config.yaml
n_layer: 11
d_model: 256
n_head: 8
n_kv_head: 8
head_dim: 32
d_mlp: 896
vocab_size: 512
activation: "squared_relu"
norm: "rmsnorm"
norm_place: "pre"
norm_eps: 1e-05
positions: "rope"
rope_base: 10000.0
rope_fraction: 1.0
qk_norm: true
attn_scale: 0.37
bias: "none"
tie_embeddings: false
parallel_block: false
extras: ["capped logits"]
init: "normal"
init_std_qkv: 0.0351
init_std_o: 0.0
init_std_up: 0.0351
init_std_down: 0.0
optimizer: "muon_variant"
lr: 0.0111
lr_mult_o: 0.751
lr_mult_down: 1.5
lr_head: 0.00903
warmup_steps: 0
schedule: "cos"
final_lr_fraction: 0.0
batch_tokens: 32768
seq_len: 1024
doc_mask: true
train_tokens: 157300000
steps: 4801
dataset: "wikipedia_en"
Each number is 50 + 15 x the weight over the matrix's rms, rounded and kept within 0 to 99. Layers, rows and columns count from 0.

# up: layer 4 MLP up, 896x256, rms 0.104, rows 147-171, columns 0-63
# down: layer 4 MLP down (transposed), 896x256, rms 0.0845, rows 147-170, columns 0-63
up147:62 78 58 40 35 51 53 45 37 48 58 32 42 62 26 65 36 51 60 25 41 50 48 51 56 80 58 40 65 59 26 49 44 87 39 50 28 60 56 40 32 46 44 43 52 47 38 42 65 54 51 48 46 49 31 32 24 15 55 77 46 52 33 50
down147:58 46 38 41 83 57 41 31 45 28 46 45 51 37 63 53 85 30 32 56 46 45 29 64 38 53 71 68 37 67 68 52 49 64 62 42 66 53 64 45 42 50 52 61 40 45 45 53 44 80 52 38 62 56 62 23 77 41 41 28 32 56 32 49
up148:60 52 56 90 56 48 59 68 58 61 52 68 41 54 71 29 34 59 42 71 23 68 57 62 70 52 37 40 28 56 47 62 61 49 78 72 76 61 44 49 38 50 38 47 78 58 44 25 59 58 48 46 50 33 58 44 50 37 26 79 52 31 50 42
down148:38 61 37 63 34 30 58 51 67 67 60 66 54 55 57 43 58 37 60 54 66 43 60 52 28 39 43 47 58 67 67 56 48 88 54 25 40 38 57 46 40 27 12 43 78 48 67 45 54 59 42 66 43 93 63 47 42 52 61 47 35 57 44 69
up149:62 39 36 40 27 47 60 48 47 62 84 59 61 76 37 39 48 54 60 62 46 15 55 57 48 78 60 58 52 11 35 40 52 44 53 55 33 47 37 57 75 27 32 33 43 69 54 40 39 33 55 68 35 60 57 48 41 42 68 48 58 21 47 82
down149:46 59 61 66 42 56 52 52 57 30 46 36 78 69 69 22 29 44 36 74 48 23 46 32 51 58 59 54 62 58 30 40 69 52 30 46 06 50 64 62 50 45 56 51 15 80 30 23 71 56 53 59 54 56 53 50 40 45 57 77 64 56 38 42
up150:34 77 49 44 36 28 58 31 43 52 41 73 55 82 79 35 50 38 58 45 62 36 80 63 71 55 18 41 36 45 75 63 21 45 79 42 43 39 43 63 45 53 44 45 56 51 43 49 66 24 37 48 64 36 67 41 43 60 22 46 26 41 30 43
down150:49 68 61 52 43 67 67 54 47 44 50 11 37 66 44 42 64 55 30 58 59 62 40 65 63 83 66 49 75 47 35 66 31 20 43 38 48 41 85 68 25 64 91 60 68 47 39 72 52 59 45 22 42 48 60 72 44 55 52 71 59 52 21 38
up151:30 47 64 46 49 56 66 44 73 38 36 54 65 50 34 44 40 59 54 65 36 79 49 70 83 61 65 61 77 44 50 23 49 43 42 61 72 29 58 55 39 36 72 73 50 64 56 58 85 60 45 59 36 50 19 24 56 58 48 43 21 57 38 44
down151:46 58 62 58 69 60 55 49 40 62 35 40 47 51 43 34 34 52 56 43 65 57 46 35 87 61 62 61 79 52 53 35 23 17 58 70 44 35 39 53 44 57 58 53 29 32 62 46 44 26 48 43 50 48 75 72 39 56 48 32 63 28 59 44
up152:49 38 93 36 61 80 22 34 59 91 38 41 44 41 67 58 41 54 52 54 47 48 27 49 37 54 35 15 16 42 40 52 56 51 73 42 62 41 61 41 37 30 58 55 44 45 44 15 61 64 46 39 50 31 41 53 54 47 60 59 44 75 71 42
down152:40 52 84 50 40 49 55 69 38 52 42 44 33 41 37 41 32 69 57 76 35 44 55 46 63 70 58 58 54 67 69 51 52 35 23 60 39 51 60 56 71 55 58 56 39 78 55 70 50 32 88 33 63 40 62 34 62 24 42 69 30 52 60 48
up153:24 68 59 63 43 58 62 38 56 44 41 51 59 32 50 57 38 59 43 52 32 47 68 44 45 31 46 32 40 49 49 49 49 62 62 43 86 71 48 45 42 56 17 64 42 44 52 86 51 49 56 55 62 30 44 41 60 48 21 62 29 63 32 75
down153:55 57 42 34 53 53 72 45 60 51 66 36 30 81 34 48 52 37 49 51 71 38 71 71 29 35 54 42 53 55 33 63 45 53 74 32 59 43 32 67 66 39 40 36 47 65 65 54 26 37 44 22 65 47 53 28 33 61 45 44 31 62 68 56
up154:57 29 33 38 58 59 32 66 30 66 54 42 31 21 54 28 50 57 48 60 53 62 51 41 51 69 54 31 38 83 48 53 69 77 31 63 42 79 47 48 57 57 88 49 19 61 55 78 61 60 30 27 29 51 66 41 55 50 40 54 71 72 47 12
down154:64 32 32 26 30 57 70 67 39 72 55 20 44 28 53 60 32 15 49 55 57 66 59 62 43 52 53 56 41 41 50 46 42 59 85 69 66 61 75 41 58 58 33 46 41 58 14 52 58 43 56 58 62 28 52 61 45 46 42 64 62 44 29 83
up155:25 34 65 51 51 58 44 71 69 46 46 41 49 34 31 68 59 43 72 34 19 50 80 41 45 41 62 38 64 55 52 43 20 43 70 48 38 26 54 23 46 41 48 31 50 39 41 86 54 60 34 41 63 48 58 59 36 62 51 52 36 38 57 42
down155:46 39 60 14 54 56 65 59 09 46 66 67 49 28 74 20 93 45 28 41 28 32 40 54 55 61 47 44 35 57 17 18 49 77 30 64 42 24 55 40 40 44 99 37 73 54 63 68 55 35 48 36 49 40 42 78 51 67 53 61 49 59 25 70
up156:54 41 36 56 42 50 37 70 42 40 52 48 32 49 59 26 44 55 54 56 54 56 69 81 44 44 70 56 67 19 37 42 45 42 80 67 39 25 34 64 64 64 61 75 65 72 24 52 47 38 12 45 48 44 52 45 54 43 69 57 58 60 43 52
down156:45 52 19 58 52 63 44 57 71 56 36 75 27 53 55 29 37 52 54 33 68 38 71 47 39 31 60 37 63 47 47 57 39 55 63 32 52 34 36 26 48 73 42 46 48 58 40 40 38 68 51 52 77 72 61 54 73 46 79 52 32 72 58 51
up157:28 47 71 55 45 54 60 48 59 55 55 48 74 40 66 58 51 68 65 58 59 57 66 26 65 89 64 14 29 11 40 54 64 45 38 45 51 44 27 49 63 19 63 27 61 45 56 31 64 49 28 61 70 34 54 45 32 57 58 23 61 72 32 56
down157:10 56 69 62 30 66 39 31 64 89 26 60 39 49 36 62 59 40 32 34 44 53 19 70 48 36 37 31 76 62 63 62 56 44 37 55 52 60 51 79 44 51 41 59 24 23 49 92 64 48 78 54 44 38 67 57 63 32 28 48 45 41 06 50
up158:49 44 42 56 47 53 66 60 42 66 56 59 34 54 48 40 59 33 61 66 48 40 61 37 49 50 52 77 55 48 61 54 63 49 30 72 54 53 62 34 34 33 51 54 48 47 57 65 61 49 47 59 25 44 53 40 54 65 48 46 51 43 32 29
down158:44 74 31 40 73 30 43 33 61 44 71 47 52 70 47 57 67 71 40 34 31 50 77 29 52 60 52 64 42 51 65 71 32 42 40 35 53 47 50 53 55 55 63 45 72 44 44 32 58 58 45 36 41 57 56 67 59 48 30 52 39 58 38 41
up159:57 38 37 96 28 55 67 34 39 42 22 56 28 60 54 43 49 57 60 46 60 63 38 60 24 15 25 19 42 32 33 45 40 65 65 22 47 58 78 32 34 64 51 45 10 65 55 50 41 43 47 81 62 53 32 38 62 79 52 74 60 66 73 61
down159:54 63 74 39 37 25 55 54 41 50 56 47 29 43 59 58 75 84 87 66 32 38 77 63 36 43 29 43 49 44 05 54 26 60 49 28 26 64 48 53 39 56 46 50 58 66 54 59 53 47 52 52 41 59 52 46 43 47 33 53 32 54 51 42
up160:54 36 79 52 31 36 44 17 23 53 43 36 25 27 81 68 70 59 42 42 70 48 56 51 48 52 40 53 60 70 66 57 53 55 33 49 43 55 40 29 47 38 48 61 54 57 53 43 78 29 60 40 43 63 34 59 66 51 69 42 71 38 65 28
down160:77 38 55 39 50 53 60 57 62 67 29 37 48 59 28 62 80 46 36 30 43 25 59 57 30 41 44 62 29 63 66 68 46 19 46 57 12 55 45 65 62 59 58 69 55 43 70 63 36 53 37 34 35 60 79 65 49 65 65 62 41 49 60 50
up161:34 57 31 69 42 36 50 57 47 41 72 62 52 23 56 57 60 65 59 34 51 43 56 31 40 64 68 30 66 37 38 53 48 50 39 37 63 25 58 34 47 64 47 44 36 48 20 31 36 52 29 56 32 46 43 53 48 65 32 44 60 33 47 65
down161:76 54 29 37 42 42 35 55 45 59 43 43 60 67 57 63 61 36 60 39 22 22 64 56 58 39 66 68 51 42 48 37 65 20 46 17 46 44 27 32 67 69 64 62 90 63 52 44 51 51 51 64 46 58 56 33 45 75 72 46 57 55 64 43
up162:50 57 67 60 42 46 44 42 47 64 46 72 28 50 60 63 55 56 66 44 53 29 43 63 49 43 58 44 36 54 51 65 56 47 58 62 46 50 46 51 51 31 26 42 59 70 63 47 55 71 39 53 42 56 43 49 37 76 43 54 29 37 52 66
down162:27 77 23 53 54 43 09 62 60 59 59 59 53 22 27 44 47 40 75 36 51 21 18 51 33 36 60 60 41 59 62 65 27 49 48 60 52 39 36 69 38 51 47 13 67 49 55 34 54 52 67 38 43 57 29 47 67 28 56 61 61 57 52 33
up163:64 45 27 45 44 74 39 69 43 66 53 52 40 46 74 62 40 50 62 39 22 41 30 41 37 55 32 42 55 37 46 41 65 70 37 13 66 62 46 29 55 18 52 50 54 62 64 37 55 57 59 70 68 40 47 30 51 35 66 37 41 73 50 41
down163:65 39 55 37 48 57 23 42 24 46 61 34 54 42 53 23 60 65 51 33 46 30 51 57 39 44 74 75 24 46 55 59 37 46 76 55 34 76 68 78 62 27 59 65 68 47 73 48 40 48 41 49 38 39 59 61 41 53 36 47 35 63 37 52
up164:44 62 60 54 34 32 31 60 64 69 54 59 53 76 56 60 65 46 65 56 52 75 49 10 54 61 52 59 63 39 55 64 63 52 60 73 85 53 66 52 69 27 55 74 47 34 33 42 27 24 44 59 52 35 71 28 40 69 40 38 43 46 38 33
down164:24 53 70 57 52 69 54 53 54 61 56 45 63 37 61 46 65 27 26 41 49 61 56 43 40 99 60 53 32 56 46 79 62 59 21 31 50 46 63 58 88 46 51 52 63 62 75 51 35 33 35 48 42 28 42 42 71 47 46 55 54 49 49 31
up165:63 59 57 35 79 49 45 67 42 37 58 38 43 33 42 55 39 55 33 45 38 57 54 56 41 80 30 50 35 70 46 41 51 73 30 66 54 41 52 24 43 36 40 43 42 56 66 44 56 67 51 60 27 66 67 42 44 62 39 27 38 99 55 52
down165:76 39 70 61 52 42 83 60 74 81 75 33 74 51 56 48 41 18 47 60 46 58 65 10 45 47 40 31 27 40 49 87 41 25 55 64 44 51 35 77 72 57 34 46 33 38 32 67 33 78 59 15 59 66 39 63 47 61 55 45 36 31 26 34
up166:36 56 33 73 64 42 34 50 69 55 42 41 30 53 67 51 73 59 43 72 54 57 44 66 53 42 42 24 59 60 40 24 37 75 33 37 62 32 32 64 50 51 50 64 90 41 52 41 83 64 54 80 42 41 64 27 45 44 37 48 42 45 69 56
down166:28 46 17 45 75 71 33 35 52 65 38 63 44 43 53 19 49 44 48 54 48 56 57 65 57 44 58 17 36 58 70 47 46 51 46 53 58 57 54 58 33 71 59 49 63 14 59 36 39 40 49 44 29 27 58 50 50 41 36 50 47 52 62 70
up167:47 33 62 53 38 27 71 42 38 40 73 57 27 56 65 43 39 55 63 33 61 38 64 46 67 78 36 11 63 18 47 46 58 37 47 55 63 34 47 35 21 38 59 26 25 28 60 32 15 50 52 56 60 43 31 50 43 78 57 33 68 66 66 32
down167:41 49 51 59 70 21 55 55 41 46 53 34 67 37 21 81 33 27 62 40 31 51 52 47 31 43 58 33 59 50 44 46 32 35 37 37 54 90 89 38 53 35 31 52 72 66 11 26 63 34 70 54 56 51 46 30 43 53 23 46 37 64 48 53
up168:44 40 69 53 57 28 58 68 45 48 33 75 70 53 34 27 53 41 36 51 51 51 24 54 46 75 58 71 50 52 47 70 48 60 71 67 74 58 58 57 57 53 42 37 43 53 46 46 51 60 48 54 48 72 70 00 47 78 69 48 30 55 38 59
down168:52 64 54 40 32 24 44 44 40 73 61 43 63 68 42 42 66 26 77 65 32 30 53 40 52 55 40 75 51 34 60 21 60 50 74 44 38 61 81 15 30 49 27 56 44 48 37 73 51 38 58 60 18 47 78 63 29 61 47 41 35 32 43 51
up169:40 18 59 49 42 57 42 45 59 35 33 61 39 47 56 20 55 63 28 17 72 61 28 52 68 80 36 48 55 56 48 47 67 53 40 34 61 43 48 71 39 59 56 66 59 44 47 49 53 66 29 63 44 56 51 58 32 32 06 72 37 76 45 53
down169:56 52 45 49 60 50 41 49 45 74 46 30 38 29 57 75 54 47 70 25 22 55 41 56 41 57 48 47 46 34 57 54 48 66 40 28 52 45 18 44 56 49 21 59 17 51 55 57 49 68 50 38 74 45 60 56 57 30 73 49 47 74 34 26
up170:57 55 57 44 60 15 45 42 74 56 28 67 36 48 37 63 77 08 72 39 48 86 25 61 58 31 47 43 34 45 63 48 71 50 45 49 37 44 64 48 57 34 44 26 54 51 67 51 34 70 81 59 51 70 53 44 38 68 38 36 39 48 55 41
down170:62 55 32 51 66 42 23 31 39 64 43 71 68 54 46 58 37 60 46 55 62 35 40 74 49 55 66 25 42 28 62 56 57 67 43 13 82 34 48 38 52 74 69 30 72 62 47 55 63 35 57 40 32 69 44 41 51 31 58 51 56 71 45 59
up171:23 40 42 65 44 34 63 76 51 55 67 47 50 44 54 37 43 40 55 41 47 42 48 48 63 45 24 56 61 62 57 41 50 59 47 31 39 48 16 40 76 58 85 36 63 18 46 51 61 52 53 55 33 54 55 59 66 53 49 47 51 57 48 55